Weights of a small GPT-style language model, trained from scratch on English Wikipedia: vocabulary 2405, untied embeddings.
Each number is 50 + 10 x the weight over its row's rms, rounded and kept within 0 to 99. Layers, rows and columns count from 0. The size before them is the row's rms in percent of the matrix's.

# layer 9 attention key, 256x256, rms 0.111, rows 0-25, columns 128-255
056:46 54 45 36 32 55 38 46 49 58 46 49 48 51 71 53 38 44 57 62 49 48 36 47 55 58 44 49 36 59 46 53 55 56 47 43 37 36 38 38 46 48 48 50 60 44 50 48 55 30 42 42 71 52 40 63 61 60 56 56 60 60 57 62 43 54 57 31 43 67 42 46 32 43 51 56 70 38 58 58 53 50 48 46 50 46 51 51 62 48 44 30 65 55 60 70 67 56 74 58 66 47 55 50 46 49 47 38 47 57 51 55 56 53 57 63 57 58 31 45 56 49 61 39 57 37 56 49
064:56 56 65 62 50 63 27 49 52 48 50 53 46 60 57 52 46 45 57 45 50 57 47 57 49 39 73 62 37 49 60 54 49 57 44 57 63 46 50 70 43 52 49 47 51 63 40 49 44 60 46 48 53 42 57 37 53 38 40 51 43 43 66 55 58 45 47 56 41 52 57 59 61 54 59 51 49 67 74 47 37 46 44 44 29 37 57 48 37 57 38 56 64 77 37 42 60 63 48 56 56 58 52 67 52 51 62 64 56 36 68 54 38 41 59 39 44 42 39 39 49 49 61 40 47 44 64 48
063:36 61 56 65 52 62 43 50 58 47 56 45 47 42 66 46 35 53 36 46 34 36 39 68 38 45 65 49 59 48 44 60 60 47 38 63 48 46 52 51 40 47 67 67 46 41 67 51 42 59 50 43 57 47 45 46 55 53 42 33 42 63 57 49 57 47 69 47 41 62 50 56 38 58 48 51 44 57 52 39 68 46 54 58 43 40 47 54 48 53 55 36 54 47 46 35 46 51 66 56 31 34 41 51 44 50 57 46 61 51 67 57 30 45 50 55 54 31 38 37 37 45 46 52 64 58 46 38
064:33 62 57 70 61 76 45 75 49 47 65 58 45 49 45 54 59 62 49 42 59 39 46 42 47 43 54 52 36 68 52 50 57 54 58 43 34 55 67 54 47 54 41 62 55 66 43 37 40 56 40 45 51 51 77 42 52 46 57 41 31 65 37 28 55 60 54 32 37 39 59 61 51 52 48 37 62 59 51 44 56 61 53 28 62 48 43 46 49 35 54 38 44 65 37 42 56 39 55 59 36 47 39 48 28 42 44 45 52 59 41 27 44 39 39 55 69 45 55 58 39 55 59 38 58 52 58 48
066:40 43 36 44 51 54 59 52 41 50 58 59 46 43 37 45 46 62 53 56 46 35 45 38 51 37 38 51 62 35 59 50 41 24 30 50 59 53 56 56 51 65 51 43 65 36 64 49 49 44 41 43 49 51 54 43 54 62 51 59 64 41 36 38 55 51 46 56 46 41 44 38 39 49 39 56 61 48 44 49 58 45 57 48 65 39 56 58 54 60 82 43 36 53 52 88 45 54 42 49 45 50 47 41 48 50 42 48 44 58 40 55 42 41 43 33 49 54 57 72 48 54 44 54 59 52 41 57
063:57 55 33 53 53 62 56 74 61 61 44 52 40 41 64 37 60 51 48 47 53 43 46 50 78 39 37 65 32 56 61 68 68 49 51 33 49 41 54 66 56 43 53 60 63 62 49 33 40 42 44 52 51 57 55 44 39 63 50 53 60 47 43 51 47 47 60 48 61 54 58 46 39 43 56 53 51 36 34 63 49 62 62 56 41 61 44 40 52 49 49 34 42 38 37 50 36 55 48 53 64 67 48 36 56 38 29 38 45 37 50 36 51 59 45 43 37 59 61 51 61 65 40 59 69 34 51 58
063:43 58 39 46 46 52 64 44 66 52 52 46 62 44 39 70 50 45 67 60 65 53 42 63 36 33 34 66 51 60 63 41 41 50 51 59 58 60 61 56 40 65 55 54 39 57 64 44 64 48 46 61 49 33 60 26 48 38 61 50 46 50 40 34 53 43 50 56 42 54 59 55 53 52 48 70 50 56 57 61 44 53 35 54 72 36 56 49 35 38 30 38 40 41 56 51 52 42 57 46 42 32 55 53 49 48 57 73 58 61 64 55 61 52 62 37 55 54 70 51 33 45 45 43 52 55 39 58
066:49 39 58 37 48 56 57 57 47 67 62 45 40 55 48 44 43 67 62 56 49 42 43 58 52 47 52 36 69 42 48 41 47 43 45 33 52 64 37 50 37 57 46 61 47 37 55 51 43 47 58 49 52 44 48 62 34 68 60 51 43 54 47 60 45 58 35 64 56 49 38 53 49 46 50 54 56 34 40 48 72 52 49 34 54 46 21 35 59 55 54 64 32 29 73 77 64 41 54 47 47 61 62 38 50 39 48 53 48 54 45 49 69 54 54 34 57 63 61 54 53 61 53 43 55 58 43 65
061:41 45 46 57 60 39 55 42 54 54 54 58 59 47 52 52 42 72 35 45 45 45 51 54 48 57 60 58 69 58 47 40 61 41 51 40 51 47 42 50 40 62 35 48 37 39 45 52 50 57 48 51 35 51 36 55 62 42 45 55 54 59 52 41 49 54 44 37 42 53 48 38 43 53 64 55 39 77 48 37 44 49 49 32 45 46 54 61 40 46 42 41 52 47 47 43 44 45 44 58 53 32 34 51 72 50 49 35 45 51 50 49 46 26 64 58 68 42 45 55 33 40 30 42 47 58 68 44
063:52 52 36 47 41 55 57 46 54 46 54 57 43 33 39 64 29 61 55 47 25 42 52 46 42 59 41 60 55 58 73 39 33 44 58 34 48 64 49 47 52 57 46 47 47 44 47 28 64 36 41 49 53 48 49 42 63 67 63 55 48 25 37 59 40 63 51 49 50 49 35 33 57 57 47 60 46 55 48 55 57 45 32 47 55 37 35 48 35 53 69 59 52 36 57 78 60 49 46 57 56 40 29 47 45 41 45 43 45 56 36 43 51 35 46 44 56 57 64 69 52 50 58 54 50 51 57 52
069:55 40 46 40 39 50 47 41 52 51 45 45 56 37 76 59 41 55 58 68 41 46 24 43 40 49 39 54 46 56 53 42 38 34 59 60 58 51 48 45 57 41 46 41 55 44 54 64 52 49 37 50 65 20 55 52 50 63 54 67 50 66 43 51 62 38 32 42 42 59 45 50 50 54 45 48 50 53 50 45 69 48 39 49 53 51 34 56 39 49 48 49 55 58 51 82 47 46 77 48 73 52 61 42 56 41 73 63 29 60 51 49 55 33 50 44 64 56 43 41 39 40 41 46 41 54 61 61
059:41 48 44 57 62 70 26 53 67 52 48 52 65 49 51 58 30 36 45 53 40 40 56 59 48 51 63 44 48 63 54 61 31 44 38 41 50 44 49 49 44 45 57 47 33 61 45 53 47 51 51 52 67 37 35 37 44 41 35 44 39 48 57 59 58 61 46 68 61 73 41 48 52 52 46 45 57 61 61 48 44 34 45 55 40 47 47 63 26 52 45 59 58 46 67 36 68 53 26 50 43 51 41 41 53 64 57 46 64 56 44 47 53 48 45 70 60 52 48 39 58 55 52 53 67 53 52 61
072:54 61 49 53 56 54 56 48 37 60 60 43 71 48 58 69 44 60 73 48 68 42 45 46 67 48 33 50 58 42 52 41 33 42 53 43 59 50 53 36 47 50 48 28 54 55 52 43 54 51 54 53 53 55 64 51 56 62 41 69 51 42 37 55 70 47 40 48 52 41 51 53 47 57 54 49 52 60 58 45 58 59 38 22 67 56 42 29 46 46 50 58 57 57 54 68 52 41 65 37 58 57 49 58 49 44 58 57 50 49 58 70 61 53 35 44 57 48 52 68 48 38 44 30 40 42 66 53
066:51 35 42 78 51 47 51 34 67 49 43 63 49 66 45 34 53 56 47 49 73 56 55 53 73 36 63 65 46 68 65 64 57 55 42 48 39 45 66 37 60 37 30 53 65 59 23 43 48 66 50 67 41 57 47 27 40 57 52 24 51 42 50 38 49 36 49 54 45 64 54 60 57 42 45 57 24 36 42 49 42 44 62 44 52 46 49 45 59 62 46 29 50 52 47 34 54 46 44 45 39 59 47 59 56 51 38 59 46 62 45 38 50 43 51 57 39 44 41 39 48 56 43 44 61 48 47 42
065:48 53 54 60 45 46 42 58 44 45 61 41 47 61 66 58 59 27 48 51 59 44 33 41 55 43 48 46 33 46 43 57 56 43 47 58 50 35 39 65 57 48 45 55 56 55 54 69 47 44 58 44 55 45 52 51 53 55 50 45 69 55 64 51 60 26 50 64 62 41 49 56 55 38 60 48 54 52 61 43 52 64 51 50 52 42 50 66 27 63 43 57 61 48 30 22 52 51 61 40 43 41 61 66 48 39 54 56 57 55 49 53 52 40 41 57 52 50 54 49 47 25 60 79 52 15 57 51
069:63 64 30 76 48 53 38 44 76 55 56 60 60 49 55 39 37 65 46 54 49 48 68 53 57 37 57 51 55 53 56 55 46 45 38 62 47 49 49 38 39 46 52 46 32 57 44 50 27 44 58 57 55 34 58 42 57 44 55 17 48 62 42 48 42 47 42 51 41 65 59 37 47 56 47 51 54 69 43 46 56 47 46 40 72 46 58 59 46 42 40 45 54 61 49 33 41 52 50 44 52 37 47 54 70 50 43 71 56 56 31 59 31 51 57 71 43 50 47 48 52 51 39 50 52 44 55 48
068:33 47 43 44 40 42 50 64 68 38 58 40 50 60 33 44 55 52 40 55 55 40 62 52 53 52 59 49 60 63 59 55 62 44 44 56 40 39 53 32 42 43 40 47 33 44 60 53 59 48 49 32 50 42 42 54 58 40 36 48 21 62 51 56 31 52 51 42 37 45 51 73 54 35 50 59 46 55 61 57 47 57 51 58 34 58 72 52 26 44 44 57 61 43 46 51 59 62 30 56 58 58 33 41 44 46 51 48 52 49 59 34 39 40 69 43 52 50 43 52 49 63 44 47 62 48 56 60
071:58 47 43 37 48 44 50 53 55 60 52 53 26 55 45 41 38 58 67 32 40 46 57 31 66 56 47 50 45 55 57 41 50 52 43 37 44 47 55 46 58 79 49 47 48 48 54 34 42 30 37 45 43 59 50 55 61 61 67 46 60 47 50 43 43 57 58 62 46 44 56 40 45 51 50 53 53 41 41 71 49 41 57 39 40 44 37 63 45 36 66 64 43 40 50 80 59 45 57 63 46 59 40 47 45 51 31 33 54 40 43 52 56 62 53 49 57 58 60 53 81 56 54 41 55 53 58 59
063:47 62 49 56 57 68 32 41 49 50 62 44 56 40 60 54 50 34 54 57 35 45 56 54 37 61 61 55 60 47 71 55 41 50 46 66 64 40 58 52 46 67 31 26 32 52 48 62 46 48 68 52 57 31 49 22 41 44 60 56 50 53 59 52 45 38 61 59 53 46 60 54 60 37 60 44 69 44 39 42 41 44 44 50 53 35 45 44 31 57 51 62 50 50 37 47 43 53 53 66 50 39 37 58 66 60 50 51 56 39 48 49 51 48 47 57 67 66 55 51 51 57 45 60 46 52 49 32
067:63 45 68 48 43 39 49 52 49 50 65 52 36 55 41 29 66 54 67 70 32 59 56 61 57 41 37 51 65 42 36 45 54 55 42 41 61 55 52 46 45 35 46 33 75 63 42 45 42 62 61 42 36 59 55 66 56 61 53 55 55 55 41 24 60 60 56 45 59 46 54 59 53 61 39 52 64 54 40 56 47 37 44 48 55 60 68 48 43 46 43 53 30 69 45 54 57 49 47 57 52 50 46 41 47 61 47 60 42 29 44 61 43 55 63 60 38 45 57 47 41 59 45 42 44 49 36 29
070:44 42 30 53 51 53 65 63 49 44 42 70 64 41 61 56 70 51 28 55 65 50 66 64 55 61 50 50 57 47 64 60 47 31 65 52 41 64 56 46 52 50 54 70 44 54 48 59 48 48 43 64 44 62 45 54 47 41 37 25 38 59 40 41 52 49 43 58 66 57 46 46 47 64 65 67 45 58 58 48 69 43 48 52 40 52 62 69 49 56 50 33 52 57 35 31 51 52 49 45 54 38 59 57 54 62 52 52 37 62 39 48 60 53 49 49 50 38 54 48 37 40 31 53 47 34 48 48
075:39 56 43 39 49 57 49 60 55 37 54 57 37 56 53 43 57 49 34 50 51 47 53 48 30 65 55 53 46 60 57 64 39 47 57 51 57 34 40 43 55 69 54 62 25 40 46 48 47 31 52 55 52 69 52 56 42 35 66 36 40 57 60 47 47 63 42 30 47 43 40 61 54 71 41 37 46 40 67 43 62 58 52 80 38 43 50 56 66 41 71 54 48 40 34 58 53 71 50 60 44 63 34 40 49 52 59 40 47 57 58 45 60 66 53 44 71 51 21 61 44 36 48 48 69 51 63 56
070:63 45 59 47 60 48 55 47 38 53 51 68 54 49 64 47 52 45 39 61 68 79 46 49 79 49 51 53 49 55 53 42 55 38 60 62 48 56 40 42 52 35 44 67 69 59 59 42 31 54 44 51 52 58 40 56 42 62 43 51 58 55 48 55 51 35 54 34 57 50 51 32 72 42 66 49 52 62 32 68 42 70 39 51 43 63 46 53 63 46 56 46 50 40 31 37 49 47 65 38 54 37 53 46 67 41 49 64 39 47 46 58 49 46 56 44 45 50 42 49 33 37 54 41 57 43 46 59
076:49 46 55 44 34 51 57 39 37 46 33 39 65 68 58 83 46 49 60 57 76 56 49 46 48 65 42 46 54 56 48 45 36 31 55 50 55 51 47 51 50 47 35 47 53 34 58 48 50 57 49 66 54 38 56 56 63 31 48 68 46 50 57 65 65 55 52 49 32 49 38 36 51 48 35 43 53 56 63 45 63 52 39 53 55 48 44 53 54 51 51 69 35 51 41 66 38 47 63 48 66 40 67 54 56 33 67 58 47 54 61 30 64 52 33 37 61 48 45 52 41 40 49 52 48 31 51 48
079:60 46 53 54 54 58 56 46 39 49 62 59 63 31 54 65 43 58 71 55 68 36 46 47 52 58 40 64 49 52 52 41 50 27 34 61 34 51 43 40 56 45 56 37 45 62 39 55 44 52 41 47 55 56 58 47 40 54 49 67 50 44 43 70 52 55 46 49 51 65 42 59 55 48 54 51 55 44 47 44 43 47 48 37 39 49 31 41 46 52 55 46 40 31 51 62 41 58 71 46 54 56 50 51 69 37 61 55 41 61 56 42 54 37 46 44 46 64 55 63 58 51 35 62 33 71 52 56
065:53 43 57 46 47 44 43 50 41 47 31 57 49 61 57 47 38 46 41 42 46 69 64 38 54 54 53 31 49 42 50 56 50 38 46 44 52 55 55 48 55 60 40 60 42 50 54 40 64 41 45 55 55 58 48 34 58 47 53 36 51 42 61 59 41 50 67 75 42 46 59 28 77 40 47 53 41 33 52 64 53 59 65 51 45 43 47 45 45 61 64 51 38 41 51 54 65 60 35 52 39 62 68 36 57 47 64 54 47 52 40 45 51 47 35 34 57 64 44 39 66 58 60 55 57 48 35 40